config.yaml
hidden_size: 512
num_key_value_heads: 8
head_dim: 64
positions: "learned"
tie_word_embeddings: true
init_std_qkv: 0.0162
optimizer: "muon_variant"
warmup_steps: 200
decay_shape: "sqrt"
train_tokens: 571000000
Each number is 128 + 24 x the weight over its row's rms, rounded and kept within 0 to 255. Layers, rows and columns count from 0. Numbers have three digits each. The size before them is the row's rms in percent of the matrix's.

# layer 9 MLP gate, 1344x512, rms 0.0393, rows 90-106, columns 0-127
097:139107098163129146176143087101131141127181167124172131108128180122096130134139129141144175134113098115151112136139121132120105110136120106114143156168155078129112135164166140134103100174147104095122123111109109141099177086122105140151138103128139103149143115141134161133122080165145098140145125163114106131126101161135113146113121144121119149141129157121150131124115070104148120141136
097:103127145125103116144161117125103109107129101124178121132141145179108104105135106157109165133124068157144100141126110142119155117158142165106174110155113129090124110170148126120138111115136146153151129138107122133143127127123174131129153097125143179149131114103098155119169142113127146095183147103055169118172125136132129165152118121093111114137135128059148105117149169105141126143092
103:152140131110138167152117139122104133101139127153128170119130139151136095135151140089143144114099143125101203119135116137150120163144117130136087130144120135089132123156099121120158104168099120161124157166155136109135141114132121208135136109099155165147134107118155114098099102169147090112134090114113126152136135186149164150137120136139100155123125166124098100108103141153128122084081
100:138130135133128158078112166098098117110102171103147099121093132113129113101126161108164110145122122151093089137167138101123161161142083167125124112153136095113129108140091110106150153114168112125142150127091154151108140100165083139118155121140117154115147114104130098130141111177119105107123131097129132118156147113097123112113137164168114125140153149141127138158136186143112092163147
096:122120100116083129103121137137163141162119103101159145195145165120147134121110084123124106137156138084130168133108153105161112110152121167114090114123093142141138127082165147088159111150097149129157119144164084122112120115104063129153132116131143172101094168136098151148119157135161139115118148120097137131112134103137149119151141135103129163148148146125118143093127164125087150157115
103:132134083142080128120144163106101138131135117159104118140144151112161140126125141143112125083145162130121107182140138093143123138118150123139125122138115101135153143125092106125162126203085108150134144115175158117143114103119123140115104155130128104092120109109094146102161124139144128130125171163139130127114120146134177135131082080134146133162119144148121159160116171126092127106142
097:139107131117152130094121133145146192126112096125132093134174162099168102113151108136106082082149145123133169121146138092141127116125106151113097109088117118162185144109139130131131065085099100121104133112113127128102089131137152155147162122077118118104151163112090159096153167159165085139121127148141139146113119117129084184150140143132139134095143114123086136159128100098139181094144
102:100128105129136113166132146144163206155120139132124135133091151088197141157111140143152136133095083125119152158144113111095153121122152138103110097081131104123167162121140138117116123134111145122146120186107111186170143117169115139108115127115117145125146154143118154181163082114162129150136098101115087100118132119139188115108145129148108114135126111133126143108153113090090194146088
101:114133113061191096144120157109184109136162121146129155096104127127149127138094121135143160145109122158095136149103104078166121149106115146157155104116135125183100164191149159135103114108137149124124157121108107140165113113127130135127133106160148087107116111161107093121114098121178113120110106121147125115148132140107098158162140152105161141171126129072130128131106116113133104140130
097:155149130132142173167131124101107147088145116182118154093138157120148171148129125147106116138149109145094163183110101158121113157152154135141139138139121134087138152114112187135096155120095129130099169131114128153121148145135177151114097132135113102124134089107106105128136167109149136164136129100095133079104111099107105173131145119148128124144103081149159166149103145101129144147074
101:131094118143095110112140138128130135121127145124141133122179155137149115145099072144130121102152137088095164140079108117130090180155123130164120109128086134145133181133115157177109116152134094163119159106119146101119116116148102151128140134111131113146132131174123118138126107146136112094126143132126084096148094097170102105175194111167118111159108136132141135105130142106100094123125
104:094120145136148131093150133164113128078133106189121104090140175130107136112171139089102130154107132121161089160162124126114136113099167139116170117125073156110163107130146141077111112164133148157176140082156103068160116160091103136146119141155144132139122127171123135167148157118110135129137151092111110123140108093097097135122106115137096142091105109107125106147128135104095140114138
103:107126111151124133161116148093145129136115110123139177163128151122108086166148112122112144070131142132117134113168127129160139124099074136099109126141183122151128191179155094110102154142140105131141153144119147126175107140125137094164124120114106163117140144110087106127128143123109152155122125084126099120121141140109125095135158152093102146153093136122124138167150120126105111098129
098:123148153146145125131173170069143117152123137099148186084108162135136159113112139153097115108120156135103085147122095145156122123145095121135147148137091194140075165121134101130116119120127151126150113106161126117134165121119109115132075111144106125134083117177136097138153097132131113120108161124117161129123129130150103158144156161132107108141147122171103151140142103089113115145107
103:129129136154142133146089132135149116141171087167161140157142100120112118124094088110133135148106150097119113156120126135157107119124126136132140146138120130138092109092142136089139147156164087154089127116122134161152087143149135132149118090125126139128164136103110141134133099144126125105174130177153135138101132156105132113106135133116125097114107126114215148126109130094101151108108
094:147116088139102084117128139138103125135087136128141120142147078142099125127126161120112153102123121135125199202122148137069125143148163153154154119097113101154148124137143138140114132063136135183138153151072121105157110088116191131124162150124128113114138098121163138106095115092123133130127112149110138123117138111131145153157093122121093151101138155096144106087129109140145148177121
100:148120144102103138056098094154096107129142127169113092147107101101139142109135132082121128137155125146149092164123100143077131133144148078185113092146089112122124172154095140142163156184127097122118147126086131106139138129127140135109116162109161096122093154104156134112111064128142122152139149108146107152155112116143114097115153186105130113131101133112098123146151096150087115151137
# layer 9 MLP up, 1344x512, rms 0.0415, rows 90-106, columns 0-127
096:134103106156111132127113164106073135109126130101129070117128046170172129141111133118114110120168148140138125105159145120150160096162118146128104131126139122108136098103122135112099150152124126136082107125116146119138156137152094122134092159146104132107132095116120129177122121127096121138145122159154091121150089155085167160157125137151139144163080114103142138129117121100161129110131
097:101120069147129140119117119107134164103137169082074138126136116157156131144137120110133121149101145125094132105128157167069123130145089125165141143089144113129130103116113153129138171143093146112149117102140115089134160151157130105104157107136140123125139143124114154115130112137115115105107090174124068162109147126142155141104113125181125159129110120133106107110105081171107131127137
099:124140169142171132114062133123167150124112138140151103119159135158152126101156182115138147119099094128150126132101086173153058114078140092151141125139135110138132122102132130072117135123151102109137088121134179162142147131106087116132119093127124117212130133071118135143160103138093106138158140138140108118125132149104105130100097161119127150119126140135114137150117105103085122157148
102:123110129112126102113118159108137108156133122171174120141130119157114155131125141159146117134049106145159137161136123149107125147081131157184109141139176140154094095130133129130163131099116127089156138074113178168129153105155118135132133132151094132137132109129087131151122131142115129128150161149180122142156095099132128127138125144082134160102137143096130132146154114111130147116171
097:174073161118125114156090127175094156145127111156143137102096167107133113111123159156112143106153178107131137140110121141117128158115133124131099134155109146143106137149121128106132177070153080150100101110161114153190100110104125108164129150120138132123127110115144087096146153124109081113154156130138138133139121121108124178129117144129115099131132125164158110143132110147093093135115
104:129106091119172122118149119151120078129110109075107117166149159120165131113153127163124140120142147115171109121146107124138137082133140099089143072105139162077078112123152158142084125130118079089116111145101151099092121114126109109135081112133133145150128118115117096150115211149092114117124104122109123131137107149133118097131104091116115111093131143125193162148153115113086125145130
098:118124159119128140102099083120122168117113111130132078134109149128123130111148115105114115122166139128154096154123140133154169157146135143102119143147170106105165177133154131129114146095139076093123159113080134126118132173204155127150151126142157102073175139127147126075121110136129171207134115124111085114131140101121072150119160127149136124102101131113124132147083166112090113117119
101:109126111153126136115133163102115113122127157160139096129126126143126162154127135153135103091169077120126136105137131138125114123096127128187114144111106155128158148115108155171108076124141165127147121126085169103141143216151146091110142146131113091125119168083126104092120129134143102163149095107172148155144126124165126121114151156104127076077121138089103135130136118120127145147148
097:126150116124135138167110173119103115129130147078150136169114163106144119126104142121120135066112134106135129112176104129110184064094138114111112168109101140106117130125089145126121136063125116105170132077116089130153170135121133116123122180121126140138137144112133102085128132130124129141063106122138145119095152187150162133091112112120108142111121133132092106142132135157154135119116
105:150146107087130096135161108160170110109096121140130174121121145168140051145161120116072096144102149135166137057112127105119102128120104118076101107168111123101149104110109103131150133104105103111156117173112173105124159121098116092107134156127139138132114155104107167150090083144165091121133169128070128123176091126105103154116118111151154130127160119163139110105166113122129141119137
098:129113122114105085040147125154117135183086109130104155143121162129098121123118130137095096086147132137167130126143151104124114106097074098152116082110156148192105084157119160110106154120152120125118102163109130111135132118129143168115112081107128137157141102145128169134135115140079133098130126099100116110171141161163099138155150120125133138185090137145140114095128125125133127152170
100:120155101112128139128138106120143165100103137177122094126143166096129125112138125149113109141147127134159114167134116119109134104129103117169129151059126140113102134099134120141136116174136135139149176122115162118112111128157137163140139143091115144141117127136170097139107177149109162121165151120089141107086160125109112100129117166104115132128149130140131147097115176135135115112111
100:177098095104157104126099087114121104138152117129155154146069190149127129129127131149152141175108147080161147141082154119141147116134160146150153094130146142134171145106115142146089128155109162140123130127169112103123132098160119150139080140152162114077132112137144123135148120131125156177178112081114128100125127110171116132117092125150121129140143161100154129084139147142142110106116
098:108145108093159138112108163169161136148141107122101097147112116094107102141132084132124158101142136111146127130110137111133180106165135134142082148129099097097122148115099145129122085096144131125126114126111107134186069127173132117131124130185140159168142105097114137115129123139134112140119097130111132147150129090156101113171109145130130151140113103087161133171137117143103166119132
102:137128127159134153114113101121099130161155130136127134147100158127163163120162147074159124103148130152129158143125158167144100170144121145133077113119155134139132126097122094120123086145169132104116106114144159133126094138122137123115140148173108101140169120124092136151110087141083118077159123134122106124152114138151107128137133133118121110114148102176124099120117149138164113134136
097:137124122126141138136115152140135112117083149144128128109143109168110113099119095116142086108148114120152141147115113130105123099100105099091196086099183123153158124145117102136166081152157126148112137141135157098140116151136116116142102088126117134124154139085087111095136091128154166129176133107092143108144107132125125164155143131123128104146116101136093135134138107118132126146129
102:119150123177136135140132194122078141103138113132106115164156157128117119119096100136108089142181109119174120111103146125133135112133114124080103144119186132143125138087101119080101139118121137182094110142070145149093142107109112106143119120128091140130200108102102137159115183146123159161104124123121091130109101140133119132113138108119119144121129100101140161116115126161127121079089
# layer 9 MLP down (transposed), 1344x512, rms 0.0237, rows 90-106, columns 0-127
098:137114118135132121109126111135139129182102135128154146127101106110121144061124110111093105149107102151133187114136129162083123164161133153099103120102108159115138078109171141131134133179123133141104115168120111160144145127108125157124100100086134148162174108096165113090141105123149106143111130122096151137120136082167150130090132111150102077116151075127124119189126089127138126117138
100:114130123110116147172132109147134144126108112163152128130132123116094151072073146128134095144145103168154113182147105075120117138132137143086134124115119128150101117100110153132147150136195124154104135119171096116137135090104159140123118130152166137152094128138149107111133131089154133086122165100129151119126165123175145180133117135142121124150138105074096124122139081144168097143107
101:109160155131114147093136123141124104098155168084102128125139137117174145116160128120120100134130136127114115123138134124103118116113163130111151138133125154155130093165115103149215130148138133125115117164124153105148087117175156124165137196129098158131089163154122122162149128111129113102122130091155117175160094158131075118149172100152158132097137160115149164126145165126118113143138
105:143095149104131168121127110075142165137142122115120132117160132109147141115107103131136086130165138110170121112157150118162101109129118095115137151089164167120132121106143127152111144142149108081161108117158111116120124071127127152127155164152145160106105171143119155156109171119176093158136146146111162084144127148092105148140157143136105114139075138092126115130081142090185103147132
096:130113124114133115144137146096105115120150122150136130149134094137098101115138110147095128148127118133139122145133142121080189138161090169143101100118136192154147154177098141139099154160142126115116078136056130080098130164128127102143121194112129110103166121134075157089155121143114091188111117097116135118126151160119148176139091142131146087130140150118113118120111147146157111148122
103:146133098155077111154132109150105120127082105103138140157113129154134155138111082104136125112127141153144122132144150156115153148126133133131162093149145124173090132119140127074152129149126173130087131099113162149156125144138168100145146173125128114102123117125169149155156055093132124173158125125117172105142131141096116133153131169105096135159131124109131139148115149172158119090126
100:097138116065160144174107132147161108117095124141132100162126146127163149081135116080105165130106146112108116136118158145114098127171100103127132162159097135139118127109162119123138111153141102113167133119088137122132141143136152133106127127100092151133111111111153118150094112117124156146123112138085116169175173125073132074130082148140154144110111167121150150092111134137151168135146
103:158151119106116117124092132128123093136096083133115121127148141142127139103140086146122126097152134131133127048169128098125092126115105127142172123135121106097131112130089117124113127128141111138133113129097131071125101147117122131104150096116108144116116156145151140125161114085119150114127092144131140107083115110131142164146072113087126132116119155164120169102147106156152180095133
099:109115151101087163143143134116126120110093150146105108129102132181125118134131131150100150097152149147159151162088134129100114163084131117120151143133151134147131106069133124077156086160087183108124096106121088082122116125121145110133098142136124151141127149141125131165173115151121121132106147106123126098103113160138122141120125124166163136164134067136154138145153164139099117115155
107:137125178134135147147132135133141117152145147109113140115099164124101129086138110109164179123116104116157143147104147110132117117146147090142149170146132158147106117122146159124158086076139085156114134195114115161109119119144116149147165130097126172155122142092139108111107153164123115103152126157143161157125140122116104098119153153140155119110152144139102145131094118092115139118169
102:146111122101119173132122136130124125096135159154136143099154094131123135127130101140128130136071086089121162106099117112105102150149134099165122147138127126132136158134078121144112138162121136165118112082099121086123094106147077111141163117164131134106133141114179125134120172094137136163107128128132134115124179130159111137146118133122107124130121129115154087125139178080116107100152
104:157098120063134081112129124119144131117125120077090171123136138147172090158101113153133121117112138113129106083099130126123135125131149125104130145077124138140098157136124125136117120104149047097135163121135107149103159158076139125084093109193115169145139138157111101126124117100137120124135150150149144151157079163121105168165095086083109102152088118148104114147108146130153148128108
101:117147093102124100132141126189140145134086094123130171121126126127121079104136141139097115111129104136156112136088130148119183157085093131136145129124152116101146118129118129180124216114097109150125150130117103133133112153104181106141141119119169138118125134149123106123135133130072157189146114156106126128133167149114147154142121143130075121138178127135132115177105135102091169128133
095:148110162128100129154132133153139084070138139156165123135114113115109114101158139130144138106139146142168115111119152133108125099094116155156102133086118138076083091131148151173113140126150105128151092092117153157105110119152096172161144164161133149131130139146139156105105114143124126128133074116163106152114140123111145120117116122120167109090164137136134135107118147119156154153126
105:141116168176129135064166129113166137160109143126121140109106162152093113101108130137119125189171097123105128126134166133150100085150140075132121150125145170139129136142161108117096129098160134105077130112097099138098115101108148136127109100146144119145191106105115156171159122132121145120190129172131130135125130122126155141110111129114088145157122153108135134088097147140100102139099
088:116133111178080086107119168153134138181157174178137128114151083161126126147129176131117143159080111077112110139173136112100154094109105138168104109185116146099111147110128144089141043162122118142122122134148108090176151137131129164145129172155149175142066161147157154144074120101095167127127114115125182131135151114103126131134117140120139144144105146102091162120112111117112116140132
100:091144116157148106117125155130136169129143132101116121123066119178166172089157136095093106156108111100117123129101064113146126120150140128121117148115093107100131145130140120104098141104138125087095123125138165083151120163150107114128100152169121126110187099150128065125118136156126099099131132170133167132119103099097122156128117127102135129095103097077100085124127152138131156133140